{"vocab_size": 2048, "bias": "none", "tie_embeddings": "early", "init_std_qkv": 0.04, "init_std_down": 0.00707, "beta2": 0.98, "warmup_steps": 229, "train_tokens": 666900000, "steps": 5046}
Each number is 128 + 32 x the weight over its row's rms, rounded and kept within 0 to 255. Layers, rows and columns count from 0. The size above them is the row's rms in percent of the matrix's.

# layer 8 MLP up, 896x256, rms 0.0598, rows 109-121, columns 128-255
size [ 98  99  99 107  92  96  97 108  91  96 106 103  93]
[[194 159 162 170 159 143  90 149 112 131 115  92 109 146 132  99  84 142  91  73 172 117 104 112 124 132 125 137 140 177 186 103 136  64 123 155 183 125  53 227 109 111 154  99 111 132 179 125 123 123  71 110 107 163  99 143 104 185 137 117 179 180 105 157  89  91 139 131 123  87 169 165 145 186 139 108 132  86  81 119 116 117 165  75  58  92 110 110 121  56 119 151 123  88  81 128 138  82 125 130 109  93  90  83 116 111 152 109  58  56 120 144  69 131 115  93 124 138  63 150 103  98 168 132 141 196 126  84]
 [139 112 136 169 152 157  85  71 172 108 129 118 152 141 124 175 178 110 163 119 124 129 143 165 136 135 107 144 146 164 149 157  92 176 110 104 150 125 121 144 142 173 199 135 130  87 135 144  85 166  88 158 118 138 135 134 119 108  90 132 126 113 114 115  70  86  96 117 171 147 105 134 120 148 157 154 170 180 108 113 178 112 141 196 121 115 172  91 176 170 159  86 134 171 137 120  89 137 121 105 100 143 104 148 166 139 134 107 139  88 123 152  71 138 101 137 116 117 110 161  98 105 104 144 170 113 101  71]
 [160 113 108 153  34 116 101 108 110 159 185 138 129 155  76  98 148 101 160 156 139 135 130  99 162 179 159 130 118 178 146 109  78  70 110 211 169 122 128 120 119 145  95 101 142  88 138 119 145 156  83 120 147 162 128 100 167 131 122 135 126 154 103 183 127 100 121 123  98  98  98 118 168 167 119 115 141 159 108 136 134 139  98 106  98 113 187 143 125 140 170 144  83 156  85 105 144 105  59 165 148 129 157 138 125  95 144 141  73  95 104 165 137  89  85 118 124 146 164 247 187 124  99 146 122 123 133 165]
 [164 155 154 126  87 195 173  92 167 119 161 105 102 116  41 107 113 125 131 117 140  61 150 130  69 168 119  71 110 159 138 144 145 130 178 119 144 165  76  80  59 191  74 137 135 127 135 172 145 133 160 128 141 100 127  81 165  97  94  85  75 156 120 154  94 134 134  81 151 151 107  88  87 110 146  81 129 151 161 106 101 145 139 115 103 101 138 120 100 138 154 148  88 131 105 128 117 119 100 182 114 172 119 222 121  59 185 111 161 151  77 152 121 169  88  95 121 146 106 125 120 100 134 143 144 105 136 127]
 [ 97 126 153 151  87 111 152 110 191 117 132 177  90 142 101 111 179 108 132 137 116 128 143  91 141 168  84 143 166 174 120 163 123  43 146 100 141  85  81 127 175 118 102 124 109 111 150 113 158 132 147 108 160 105 138 149 160 128 142 146 158  97  65  61  57  72 176 142 140  87  77 145 166 190  88  94 103 152  97 112 129 114 147 154  88  73 113 139 101 155 117 173 111 134 103 137 100 189 124 105 108  96 146  98  75 107 110 160  52 173 151 109 118  85 116  74 100 100 149 180  64 178 179 128 127 120 103 202]
 [ 85 125 137 211 113 133 104 110 165  97 115 112 132 118 115 143 153 130 142 141  44 135  91 113 136 119 108 104 120  59 160 141  98 136 101 130 131 159  94 204 123 141 104  90  58 160 117 133 161 149  93 167 174 175  86 113 184 185 136  93 165 166  79 105 131 146 157 161 132 162 143 167 154 205 150 163 166 144 142 137 107  89 202 149 100 177  99 175 105 108 124  91 172  89 110 151 121 120 110 136  99 107 143 146 116 119 165 135  86 153 140  97 173 101 121  59 115 152 179 161 152 189 185 138  96  86 161 149]
 [129 133 166 125 121 135 151  96 126 131 152  93  91 159  91  93 107  74 119 123 108 139 119 118 110 139 109 138 176 228  97 174 120 143 163 170 164 114 132 156 136 130 130  88 122 121 156  69 154  89  77 127 109 117 159 104 142 174 149 139 116 123 115 100  69 108 127 117 118 140 137 114 112 165 137 129 119 171  72 129 139 124 138  90  63  52 124  92 152  88 206 104 150 146 136  57 129 119  82  99 109  61 110 148 149  83 104 136  96 107  93 153 183 126 177 100 106 110 134 157 124 146 106 151 104  91 117 107]
 [149 117 131 116 109 117  89 119 125 158 148 113 127 117 143 147  80 116 107  83 121 137 193 164 116  68  65  97 154 116 172 116 137 138 102 138 138  89 124 147 113 145 127 143 168 163 159 106 197 137 119 141 103 138 114 205 130 184  90 103 183  67 106 108 149 133 183 161 119 100 106  68 152 159  77 111 165 148 151 152 137  97 127 128  98  57 178  44 149 121 124 129 121 168  90  88 118 104  50 173 153 179 137 150 152  96 110 127 111 152 182 128 113 127 117 107 101 105  61  89 168 154 122 137 101 141 151 128]
 [188 138  49  65 173 117  94 176 161 141 132  98 112 126 148 145 160 153 127 119 154 129 149  97 137  98 103 183 131 113 115 127 158  92 136 136  54 156  94 161 191 197 139  73 114 200 171 149 186 164 100 189  80 123  98 123 154 146 110 118 148 129 134 135 118 102 150 120 130  81 177 131 127 117  93  98  93 108 143 135 126  98 156 122 115 125 116 186 100 156 190 135 118 113 103 139 158  98 120 127 185 135  91 166 116 128  87  64 100 157  90 157 183 163 124 114 157 107 123 176 109 111  77 114 103  81 181  97]
 [140 179 112 170 162  98 112  95 185 136 108 109 144 123 166 162  97  94 168  95 107 110 151 163 121 180 111 132 135 182 150 226 180 123 157 171 109 165  79  97  69 104 144 141 116 161 193 146 114 186 173 160 181 131 153  91 143 105 181 108 135 146  49 143 178 134  73 148 124 151 171 132 166 105 151  65 133 116 113  67 145 168 105 108 133 113 155 152 154 101 138 117 173 125 126 100  92 135 115 189 188 129 133  95 141 127  84 114 125 163 126 167  82 109 150 126 156 100 188 136 134 122 118  89 158 170 135 133]
 [136 120 123 132 108 113 153 165 160 137 132 179  90 128  93  77  71 138  97  76 120  91 126 136 178 135 132  80 105 191 159 122 152 171 154 159 140 120 125 201  94 178 165 138 119 143 199 148 153 144  92 166 135  70 101 156 135  92  93 122 125  95 120 148 173 103 112  88 157 138 129  73 137 102 135 142  96 141 112 127 108 110 142 103 110  80 145  42 116  97 110 160  97 184 106 123 143 109 142 101 132  96 147 129 159 139 130 157 140 137  94 180 138 153 138 102 166 125  88 148 128  98 128  83  51 119 150 124]
 [152 137 131  99  66 144 136 146 168 111 140 124 107 125 160 149 149  79  84 144 137 119 172 149 167 176 105 165  95 162 124  97 182  68 190 148 188 144  87 121 123 104 133 162 156 131 126  99 121 126 148 158 163 113  86 128 191 126  96 144 140 148 163 129 129 117 134  96  88 113 139 117 101 158 158 125 190 126 107  76  51 161 162  89  95 132 144  94 131 102  81 165 179 125  78 111 114 156 132  98 216 153 127  84  63 123  99 166 109 195  85 162 112  68 115  95 151 125 129 169 161 115 101 168  75 114 145 137]
 [206 201 121 100  96 177 148 141 100 197 112 103 108 156 139 129 113  78 134 156  89  60 107 112 145 141 149 108 152 151  77 119 108 104 134 137 138 181 136 183 125 148 115  94 109 213 146 145 111 158 104 125 197 111  86 152 184  84 150 127  83 178 100  92  89 109  99 160 148 129 153  99  89 182 103 130 117  69  92 109 128 137 143 159  97 164  97 120 130 127 162 115 120 126 138 127  97 119 148 153  93  23 166 131 168 104 129 139  97 124 108 154 170  62  93  85 127 116  83 117 112 130 123 160 132 133 100 123]]
# layer 8 MLP down (transposed), 896x256, rms 0.0416, rows 109-120, columns 128-255
size [ 99  99  99 108  89  97  99 109  99  95 109 104]
[[120 148 155 169 100 147  92 181 101 109  94 142 194  91 130 120 100 144 133 135 221 138 142 157 111 105 135 157  83 148 113 143  99 111 114 151 114 120 164 156  88 142 100 202 187 144 148 138 156  92 137 180  59 154 149 134 139 115 102 116 128 125 125 100 114 177 104 143 107 139 124 146 147 102 148 188  95  84  96 123 166 127 157 150  85 145 134 112  80 177 137 150 152 135 100 138 181  95 101 131  65  62 130  78 128 164 134 160  98 148  88 107 130 153  66 153 110 133 109 139 184 170 199 151 107 184 127 183]
 [104 103 149  95 160 177 114 152 142 143 122 127 155 134 127 133 107  78 126 110 126 104 161 162  62 114 108 143 182 122 134 113 125 167  88 141 153  73 161 133 149  93 144 151 172 120 170 120 123 129 132 100 156 175 106  86  77 125  98 133 108 116 102 111 123 106 115 128 150 119 110 136  97 102 110 109 107 105 169 159 186  94 157 174 132 160 164  97 139 205 116 146  62  87 146  89 153 173 109 103 143 140 154 146  97  93 100 128 102 113 116 125 108 144 131 146 155 113 140 161 170 110 123 163 194 117 147 142]
 [169 137 109  93 162 132  66 137 137 169 155 123  97 119 116 115 124 104 171 100 109 116  61 201  79 151 151  91  68 189  97 186  69 161 136 147  31 123 117  72 103 192  67  80 194 111 171 116 127 129 130 102 154 107 159 121 190 149 123 132 174 125 140 128 117 123 145 113 148  89 140 118  80 151 118 161  77 154 150 157 141 105 127 157 130 119 189 150 152 129 135 141 116 150 105  72 136 102  61 149 129  93 163 166  72 206 110  93 188  96 108 116  68 136  44  80 126 174 153 183 113 111 146 134 124 134 109 151]
 [150 132 203 125 112 148  90 138 122 146 160  81 111 119 101 159 119 160 147 142 159 128 159 198 134 151 101 180 117 153 167 169 135 119 105 141 134 206  65 134 136 128  87 180 119 100 159 136 153 180 107 173 129 171 130 126  80  87 107 172 133 146 152  95 132 129  38  88 150 160 139 144 193 141 146  71 131 143  72 101 134 103 130 150 173  43 144 175  84 124 151 156  60 128 132 100 174 153 144 123  78 123 142 103 144 110 201 136 159 121 105  97 133 148 125 157 112 153 120  92 151  71 143 132 129 136 108 105]
 [162 130 192 132 132 128 142 113 164  97  65 110 148 151  79 115 100 196  81 185 154 177  97 124 127 161  82 147 114 167 114 132 125 133 204 135 102 115 134 154 113 113 145 139 130 180 127 136 136 105  60 155 108 168 134 128 134 106 166 115  95 129 154 150 136 110 144 139 162 150 107 159 178 105 133 151 108 119 140  91  91  93 125 126 122 179 112 210 100 106 117 161 137 145 137 157 192 106 181 175 136  90 145 134 144 177 160 172  93 141 121 185 121  85 131  90 164 113 129 124  87 189 130 128 121 111 157 129]
 [ 94 143 137 107 101 152  96 144 139 111 161 128 145 135 112 173 124  93 150 119  74 117 135 117 147 117 139 124  97 142 126  74 145  82 155 100 109 176 188 204  98 120 138 152 124 145 149  83 144 138 104 203 100 114 186 134  92 110 159 147 137 104 161 117 146 120 123 170 139 148  97 186 192 117 142 123 132 119 106 121 156 108 157 137 128 139 129 151 100 120 105 120 104 138 154 110 150 122  46 117 145 156 197  59 182 182 132 139 149 137 105 184 134 162 160 166 131 100  93 203 130 125 161 116 106 178 111 154]
 [139 163 160  69 146 129 127  92 136  85 121 123 147 143  88 129 119 123  91 108 100  68  96 102 138 155 114 166 149 182  87 164  99 148 139 123  79 128 149  60 132 116 144 126  67 123 173  75 153 174 118 131 114 144 158 116 136 142 109 123 133 111 160  83 171 157 118 104 159 143 149 142  32  69 100  94  92 140 167 106 156  74 114 108 105 130 124 102 167 158 128  97 144 174  26 122 112 134  85 104 120 151 172 129 148 106 155 149 155  92 115 133 192 133 142 199 103 107 169 133 140 171 137 169 106 124  93 174]
 [115 102 199 112 150 162  84 107 146 144 113 123 108  66 144 132 103 135 153  69 132  93 179 108 121 142 128  94 139 169 110 208 149 162  74 155 106 111 161 198 134  88 198 121 121  85 124 110  66 159 132 135 116  91 162 100 132 135  61 123 113 163  97  95  95 129 118 181 158 151  94  97 133 142 115 122  70 109 152 101 129  57  72  86 107 168 125  98  72 187 179 169 131 104  73 122 161 201 119 159 119  65 144 147 115  70 131 119 103 161 118 118 130 111 103 144 137 119  62 121 124 105 125 161 125 105  95  99]
 [179 126 121 200 117  75 102 160 101 155 107 122 178 199 191  57 171  93  88 115 107 147  91 186 136 114 163 106  91  86 183 136 140 118 131 145 157 188  99 147 122 143 119 138  53  76 165 169  95 157 136 108 120 149 119 111 133 120  59  86 147 149 100 128 184 110 113 168 105 149 126 112 140  81 173 128  73  80 137 173 142 154 165 158 201 175 150  96   0 142 111 140 105  82 128  94 141 138 133 104 164  93 158 112 165 130 202  92 117 145 135 141 112 173  96 167 119 130 116 109 116 156  92 140 121  84 135 145]
 [ 96 115 145 107 118  63 145  84  88 160  74 116 150  81 144 146 120 152 126 166 152 163 110 103 167 194 121 184  76 105 144  67 100 135 168 153  86  92 174 146 106  88 145 127 101 152 103 120  91 105  77 141 139 100 138 105  92  84 113 119 121 137  77 133 133  10  86  82  99  92 167 125 105 162 110 174 134  99 137 135 112 106 130 110  96 112 137 182 147 137 141 103 149 151 177 128 115 149 111 128 152 108  95  65 118 134 196 143 107 173 131 183 101 123 150 150 124 153 185 153 144 148  94  92 126  95 156 157]
 [125 100 126 138 152 222 133 150  81 183 137 170 113 137  70 118 104 164 101 174  99 169 130  75 132  98 114  88 149 152 116 111 154 182 130 110 166 134 132 178 185 170 119 131  84  44 157 115 185 131 105 134 123 149 106 100 220  88 148 140 125 149 188  94  97 126 190 150 162 117 105 144 208 137  69 171 138  75  96 112 142 141 136 143  96 115 142 118 123  92  88 127 108 167  76 122 119  89 144 176  71 118 106 113 147 171 135 116  83 171  56 140 111 144 121 122 126 116 173 119  95 124  91 178 117 108 102 123]
 [202 139 112 138  61 149  75 164 127 176 137 115 147 126 147 114 145 190 133 148 141  84 133 169  91 188  96 142  85 113 151  84 135 139 105 118 126 139 131  86  37 129 109 152 159 107 116 162 126  88  97 134 147 155  86 118 136 107  91 145 155 152 157  96 158 148 111 183 129 121 127 158 123 124 182 123 135 152  73 101 148 123 122 122 116 151 107 111 107 115  71 139 134 229  63 133  90 158 174 104 147 122 157 113 109 196 136 128 110 169 128 154 176  97 115 163  89  86 135 115  90 134 130 127 119 132  86 107]]